config.toml
n_layer = 16
d_model = 256
n_head = 2
n_kv_head = 1
head_dim = 128
d_mlp = 512
vocab_size = 1289
activation = "swiglu"
norm = "rmsnorm"
norm_place = "pre"
norm_eps = 1e-05
positions = "rope"
rope_base = 10000.0
rope_fraction = 1.0
qk_norm = false
attn_scale = 0.0884
bias = "none"
tie_embeddings = false
parallel_block = false
init = "uniform"
init_std_qkv = 0.0437
init_std_o = 0.0437
init_std_up = 0.0437
init_std_down = 0.0
optimizer = "laprop"
lr = 0.00118
lr_mult_o = 0.918
beta1 = 0.9
beta2 = 0.98
lr_head = 0.0402
grad_clip = 1.0
warmup_steps = 551
schedule = "cos"
final_lr_fraction = 0.1
batch_tokens = [32768, 65536, 131072]
seq_len = 1024
doc_mask = true
z_loss = 0.0001
train_tokens = 387800000
steps = 5365
dataset = "wikipedia_en"
Each number is 128 + 32 x the weight over its row's rms, rounded and kept within 0 to 255. Layers, rows and columns count from 0. Numbers have three digits each. The size before them is the row's rms in percent of the matrix's.

# o: layer 11 attention output (transposed), 256x256, rms 0.0467, rows 116-124,244-251, columns 0-255
# v: layer 11 attention value, 128x256, rms 0.0487, rows 117-124, columns 0-255
o116 089:149152149099105146121091164160129148160063179161066143121134130227130159153114160127150140130109141106131127130136108207102121063126077103174091136123053107108151140198101121088160168125126149130192112126086171159122181134149255142165153103160082119182138126127103143185114127111126109124154147077069066126110169152143111138137142118112143091158201083151160110118172149118132121119113093052128167148109133124198148126088146090164152127133120185144103169115142109136079115114124184121144103170104104110172181142167144119123140153144099107145147189088102083156102094135089077132115098069136129111136125075087118145106155132124134147180178145114131109173100165136143126067098137173130140132076117105092132092072166102106124152146107147148144086179050145143103087157137133
o244 107:138156127141172086177107143117108101100088139123148104117172121126167099156124120147078102121098178135064160079132118109120113172130101136100150159104151119077135162093108101165117113144087176102105166120149144101112102069109119132149114158139117080135098101169090138140148070162194112139121112163134067146160158144129053138119128170133129154154115117090119163105135081111107153083140078124143079146129128171125074133132133087141089162128134100112156082096125145117163115181113099136080179097069100138110101146078109096165155159103102085090125144101136137076152168146091106165121134153107158089153129183125123118129149050108076157071116099122074163044132135058149186147142075134201164195082174132154135168140122133113080118121097074091188142085182155094055098027126130
v117 105:119089127094141133126174182088108097129096173062130120125183154097166187106133102162154102167126107101145076160142153101087139174115155175120075161063130105119162067139134123099162145114104178085129081070150148183150124098152079175114088116143093116164104139136106148118137098151139120162144128123114156101105113136070099131099121111116082136107169142181090143081180177106097130102138080114126153089116186143124155112074087131141131079100120091093111153049186144092165048133163099100181134150125084111155087092086158195146127214111115140145140193162107144083160121187101112137106150120080068066179110165121158144148163072135147161164092155127136101090125106081164157154110049114139164115126103137137101158129131113155150084139124127105125182096093091132129087171140162
o117 100:089135172113106125129095139140173101153197080149155112081120121211109069173127138102115128189097117149113146170110121109123124103115127168150090207175129148137133156126103136099149134079113168142139133153104106146062121151174167122134128146117135159135184139144133178177078122168097092115103139146088139103147086125117087186152126150108135136113189184109109108132171129095119119163122134117155121183142131177100086119108112133133104171146214213105162098182124099146179130145120159182052076193022095150135159104181143137148138104113137147086072158126102148083120102109179131092197119141141106150144105087118138114093100133110131165114140125151098116064148112199159127110097101150177148105147156116152131090106193085091098074115119113136132117142131166138151171202190150
o245 110:096163140164164147178174103151164128151149124131101154081131188140073143045125152090150129133164127132153116037146119131100098137123103170092151078153120107174156104104133179136110154174161113139155077113114110120110165116056161095134094124114105109132084045096129056105120116132099103069174093117113106171122191139161177093165111073160127139086140080109054116162093128091156166122165071157124063138126134102162076145103127137149123159086132092106150143057190149071124164160160085112132135102105124090133143125132047082140120158165148119115147163117112084158119111152110139118166137121176121152189107124146147089146186071177093111106106123153079169135134136140062114147148136136137158133177132153076133074104153097083103147107151125144110138131093120065087150048121120
v118 103:086149125154188104151173110148145141089150082153146085091110173120139075132172140164125118151111129156150141091171156159038130101160092136158115115089140128106156125200112129104068084131081144106118134141187116087110108104139164066127146169137092156125105153110153183175152126160083135171150142125117159198134153143148083148113106118116154108141191176076124160111146191155130143118203129148085125181066205166110103091137143192180146124140116167148125115119142098103136133150094139162099162086099166195133103061124148142120129067102137192156148154097142066100148180105153145158142156095177116101092159140120151156129117147196120173096165108108091160118106139148135139144141105127163126053115102150104105074118076131152076076108173140174162133117168169080154078135080145
o118 098:165194110195104127131047141173148071128129163139180147186084136125164133097152132146122099141141152080135138064133154164171126181163118068098140137122110149153084172119150178099090203167115130170086077118138122160127125151185065216167100102117161161104135131125056118081145089149093111114125114098207136092117151147137175106072074137100138156132113182150131069110151112177130117174118168148163153139156144133121174099153082130140144087165148095114079184147150124118130070130108172118155138082116173152132140136164174155159162186138099099118120112127100091150151147077134106146086095113124131145142157178109144122128152120134155168124124181126157107106123074173187108077136074167076147144168123135083166076166161157152167128125138105161054106153110177134144103111119148
o246 107:069149089135073169100137079130153169174118194091114151126169110144091086162179157101145178127089097169135129088133142166091164078089135153088169083114150168105149110099117079126112145162093100103086159153197156104106161115125089130105144145123105140179175171131143114126180153168148161127165077099122147145169058091146171084133132129098131072111087091052147112118066137083109150095108110124130149080159051141133099089073135123150106094156128158127131107100178169148127139073132104166162096082116120116152119110090126121080119057096186202170150151118145157084124112166120080155087155090142157144110050071109141158155089073093172075126061090133140156181128188115137107142169137127144110072156121148154113159127098124138125150115118159140118154099150099152120151142154166
v119 098:105125105120112120114098172091098141091156140095147054120150106128106087138185098110128042126058121161074090112115191131125117122108066147114073080089140152147149118105129150163105105139123090138101126087196164120114163148108123124157125126165111173170108057128143111161144156168107170179089198134139153177133176097132070108109112091151109111118155151079135149173120067070129172123131132108138096129128131131144143118130097131182116185079145140111112119192117142168134137099164116094100094121134092150097150176155153119125058114167141133094080114123155161131090180114156163111164091148115061060107087162128115080165167158085090152170207179130155193139100185123144119092082072142134133145189104102085160180155118168127195163141138141122107161112146130141096159129178085
o119 094:138154141131139114142143073109076150107167145118140168139116171071165118123154128094095143205144115101161104072161109084167190091132175164112179117124172070170102146082144149123093148109203125079063171154083177169091129101101151166113105102138139145061156166116133093129146149175113211145086161178176182148127094108133153178070090141114104157133109134179143134147233136176110110112103130163142086129148138127139153124133130179134089134073115119170173056180089105059142164156158149124125108134141155096116118131125099149093140149122207122131104078099140183164140115101062123053194139133135087111097182178126127164132074110136180143136123121100121097121113137114139135151148069129195118139152165119137160109133082160124131138124143128171110159133153119151115156117095120
o247 106:175135187094079127128118191125100150088125119110102167155223123128092107079110067164180150149117120101156211125102114160104096108112072097186101120132083164102150154150144108140112146129152165145106186091147136126125062109137135073223153160131103079134115140119108140128116124087165076172089116114134146175156082133148085124127144142106140109116157145141097147138097140145133140123117063159152129142165182123155157125135159152136093121156082107101054165116157135175154158188077106132115137121147156113128194020153176145134124163114163102094186134116171084153136171147133112163124198113155181124129099078144121133170186087102180147114166130169104129121085082078104108117116140103089094095153074193140147158115085144112151062151115118114136173127142152067124119121148141
v120 102:122164169145161089177128146156142164089123077164145092148152108081136108163102116100069123134094114117124109141115121174151157164140146115123087178146082117093108132202168153101155166106108162118146108073111125145091094111127075162078175128125153113120136038134119049150135120102118141087202154105113111081126112118122085118143121152120139146104127081110115096145117110131167131114130158136128151132100078126180194096153118113045134138188143111086090082054136157181129143162136179090112101194078110083133144171104118174104185135123113124154136153193126153100132107109111161193096167152106171147088105140133143063096095133158110071130143138109156124119155159156051140087090153108203160046132148168113148114075188092137098127141111102131148147155158099106091140199134187
o120 103:132085144121157106093144124110209163166127113149094127130171144181099143167154170142132117132153121119106105189133114070110148094113121138129088153115097110099185062121078170141133145128120126181060119094127097151056108141134198068157145143101112084119174093166146169165136109128202136129132064116105108103114162101166121125165114109049131120081121060132114139165109128087163123182148142168097137075118121139169081135160126141095150152156127147102122102133114157114108148114114122107126146255123116127099092103131126074180160058105204141118146156111131136147142088112119101130139179084140109135068153130084185132133091122154127129175138107154112190078130145115116124096085128104136139176142171127189136114164188134145109177156079192120204128110165083170138172160137089
o248 099:123136075136152076115079174109135081111126198138118089139085175115053146086186115157098152138095165180060119115113135118146102089099137099105143086138143143112149099174158132089159071126077082168113136107133146104170126166140140125113167099073112111180112144173166212120152076122068181176136151121125153150172086123138155137094118136121165109145128157134081116118154197112113150108156132125083202134119161077105155177148132093184110163166106197128172118167093093067113107112171160131146100153118110076068177123131161109111092085109134122096140188092161094061106139119142122124066093184072114148177141140139124164129135147144140141160171122096130135117084169159098090152160169127115112175132131122100185096105091160111122141127089097060128141149103180168098148102103175
v121 096:115144177150114154099132098131134065086153206162164073175094167088169169109107137124133090107091107200139148082131171130127120145138136172094118043025096144211138165162109153114131172124089112139149094121117133130090126143111137086086149143103072157177083110091097138143112142134114079142111164180161128099117154151167174140123149137098118092149121126095132126145097123107062146132138154176126143131104091094127124128174123132107150131143144107101099111156066141084143109075107128066081165089108077137081161138118124101123126119085118145120168194136123184091175077095114182135126129122134167182134193122115150128085108114145092088078115138131109148080149083138069165134131214098097120157107114130126152169126156152156113049192171143165098146114160070148133062111150158
o121 086:132164166124113137131117185094119103112146147154062116142100116111142183071095137108095183093140198144107137074067121123121175085181098137065166108127135100108148051096112119134121158093136154185113164141166134169105166130164107128130133194059115136127149118111155140125074138157141146129081140101139201090133123110138129128119079167132065083125124080117095144091109150136135119128175124116186163201146137074077189130106166126147126082138163093139102138093162126205104130115071105156145134090134133111070137101046138160120139108171137120194185102155103097088104189120163185147135142142126157177161138183147148108133123155137153129134092144176124141188182170129133156213176127132152187174137139119096140155154129151108152106110106091082139116194099136118185139125104089
o249 105:134156098138162139157130129118176132099110198126167188150101187137138153095148163094092158151097117106100108073186119120098049131174152133119121098119095154120186115147149151085079074198158106110090184186112168138149075143193070101137133105156131146115175118111130164131137128119070074127100126123114100085146154113084122154102135122129150131140128176149083134160174135156151102170125132135144107061113148119142074168144101094138105086152136163126148103130075151049140091114143151095099129108106130172121119170141201164124167161141133143082142160105145119160121113150103144124119121149120149077141052146103150169154074115120113053177113177124168111197079176095105123132091125204091114065171177129134130177124111140118105161144105182138073144065117088137077203134124150
v122 095:090152161174116117142130136077102175152118145120098043148117155140194125165168160156171020126129120107087161168150126063141147142063128097152087128181128148148109102115149117106101114162115135144101110152141186164150139089136176155107105199117172184067123142120120146139162103154101119099084106164119110135130139152125125133121153161114157159087130124126158143101090167063069116159149155136167100116167101095130131069123093101105121085102144101177191101120180135136140165121159123112128114172166154086149131122150121174118085183100171167092126169138152171116162157119186126082093083179132144127139115135164087151139090135092200123170057176158165149103108155133097117106125079137172130128080100159114112080120180121105116130139094153098130101109030090139132157091037091
o122 092:146107143167104164106152184124183081168133052115136168103225101133089056183058106083098166174162107116121156114136102138134169142122152141120107174119071121148153121161117094106135164077168109120056080103145144181131143115172187112176140114148154091117125058060089108124065069125097099143187121186078173113120115103068082139118173161147105132102144162110142127118163118137160127143137054153168137153098128087164141132131135097085096131164130153118116120166102112146098105124101155112111121214102110110134137162098107100089124094099111122128125132215098140110155073132122092161187144171107121109147087148147107148124131165100117126128097124102084130095141110113165111135056146125123158170126046064162091143104137166135112124150167134164163131108150144136174170075151145
o250 102:128163107182082141169161145128118202123125099136124128114163072088158112126176089138169072115145185117129191114130102069131124106133062103097144087136086131106175097163154129158131101093178179094067118115117140150143157129146132071135108135133147118149101135145057144111097157131163172133135149046159081146133190136169145164087105122077095126119094122079158168113124133172125090097109131119098193114171141154136123105161164157168151103123101159162146110090172105106145133170196084071096091078131142166142124119109136076137078155128046104143138179077113102142117147113151166124118104113099139151129124056148063103090153140175118089150092144154149108141176117170087159142175096115138120155087186124171069045146147127133138194138089140146138144102164097064148115185152143
v123 099:123141079105118179130134166092146137159110139092122155167096187163176184116180158112188105068135157159130166096166155126106113159133145069124141092085107193139107161079150121123103094111071136134151127113146150070168077100120128111132106102111200178094164106139098184097150154129115128164152127142139188211140153085115139127161142092075127085144095093153087106116137112124090145142126117130082151119115177201073140119158075152065136097100164179117186124172103109086146148097143157112063118121117155134142072080149137182148123135149149075081145190164144128180146137117159100133136140129196087146150170117156129135117128181144135151101146125125124108149175135165152160063145125122117156101162088091101103146145072180147139064097123090128116095088157088106120168215062131
o123 092:169106085125194102127215078093139116119144111151078138082149096045117155083138141158091102131120151101105155106116151110130114143160160110083155172100156082104115115077113085090070084195109110126130131205111143189181097089156095097110163143140174089121113166105095152089107115121160125098149110151163134169135113112086136121121089161124151142117132131171078116107174149172122149092138137124161031147127075077136207116126143191179123125121152078155111111118134148043174085123158091104164141108125144124124188115148133153157097089127066094147141086149092137116122153105154092127119138131086096098083099163144166172188086127093130095099128184178119156084144161101086106115170063122090108140099108142120151139117097136132157066108179136170068154139155070116129160118129125
o251 105:136130097198085133123101077117109129174083123114112096156137130122134140153174191097140106108130074192107095111112091120087193123171067205122124085104125148129087160174155123118144187140135100131124113143190167090176089191076122114102126188115135095137125164048096097114165124167102124124181131131114124117153123142098140147114135155145126175084133190074196114129087123133148113175160180148115158108119118111110039110144131118135113133119133046096170102095187131136157139176101131100114129217090077115127127166113152088093148152136079103127083177140120141090117119174074168126116083110091134134155133079111121119103146074139117114109098092153143098174162103062086184136145089135196124071132102109170142106102125121165134188099141070159146131150103095091119168113146112
v124 098:120115157200166146152128147132115093118155174137080102078135095112124116149087119130193072068137156093128108141098140110137077063082149097176085105124143116096095078128153076151112138106116074169118164102125153095114156152146112138127114147190133156102139145129088054146093170118045160104091083159092109150078060092073115095199112158099091124094091070163186121123150146115075111135123158144130135102108125172075149043117134179142163109120169127162147146161088063128165087128158123102108139108144159083100148107156162155100138130120138063107108144112084125145099143127135135108138201117155091117172102101173072121123142085124175141092107062082190099117168134117127184123121152071069119114093173112122151118133166157130096136160079090164117107113124121157139140115079184
o124 097:153130177115144155120105128124097123095149121114195137134202102150132048139087098143148113060102086157133109167143088199146097174068113097162104208083148128132063118121197140131142095170176164121093167160135125161115149076151195128117137043134165177156149083087169124173141122133116107146132190118148116166121099156135133128067148137088157130118146100125131123156204094149132133132078151090148130120165119086134135145141120110138117115145175146121158138133153160157040123095111137098189139204077109147091091195130151140091177097186141095112153139122155062127161140165114112188138122135103110142167133113133124109195187141085110144118139155084106089113153102142155115161127135100104162115115088136150097166150091132096046126110156131107162103107143209116086166095123147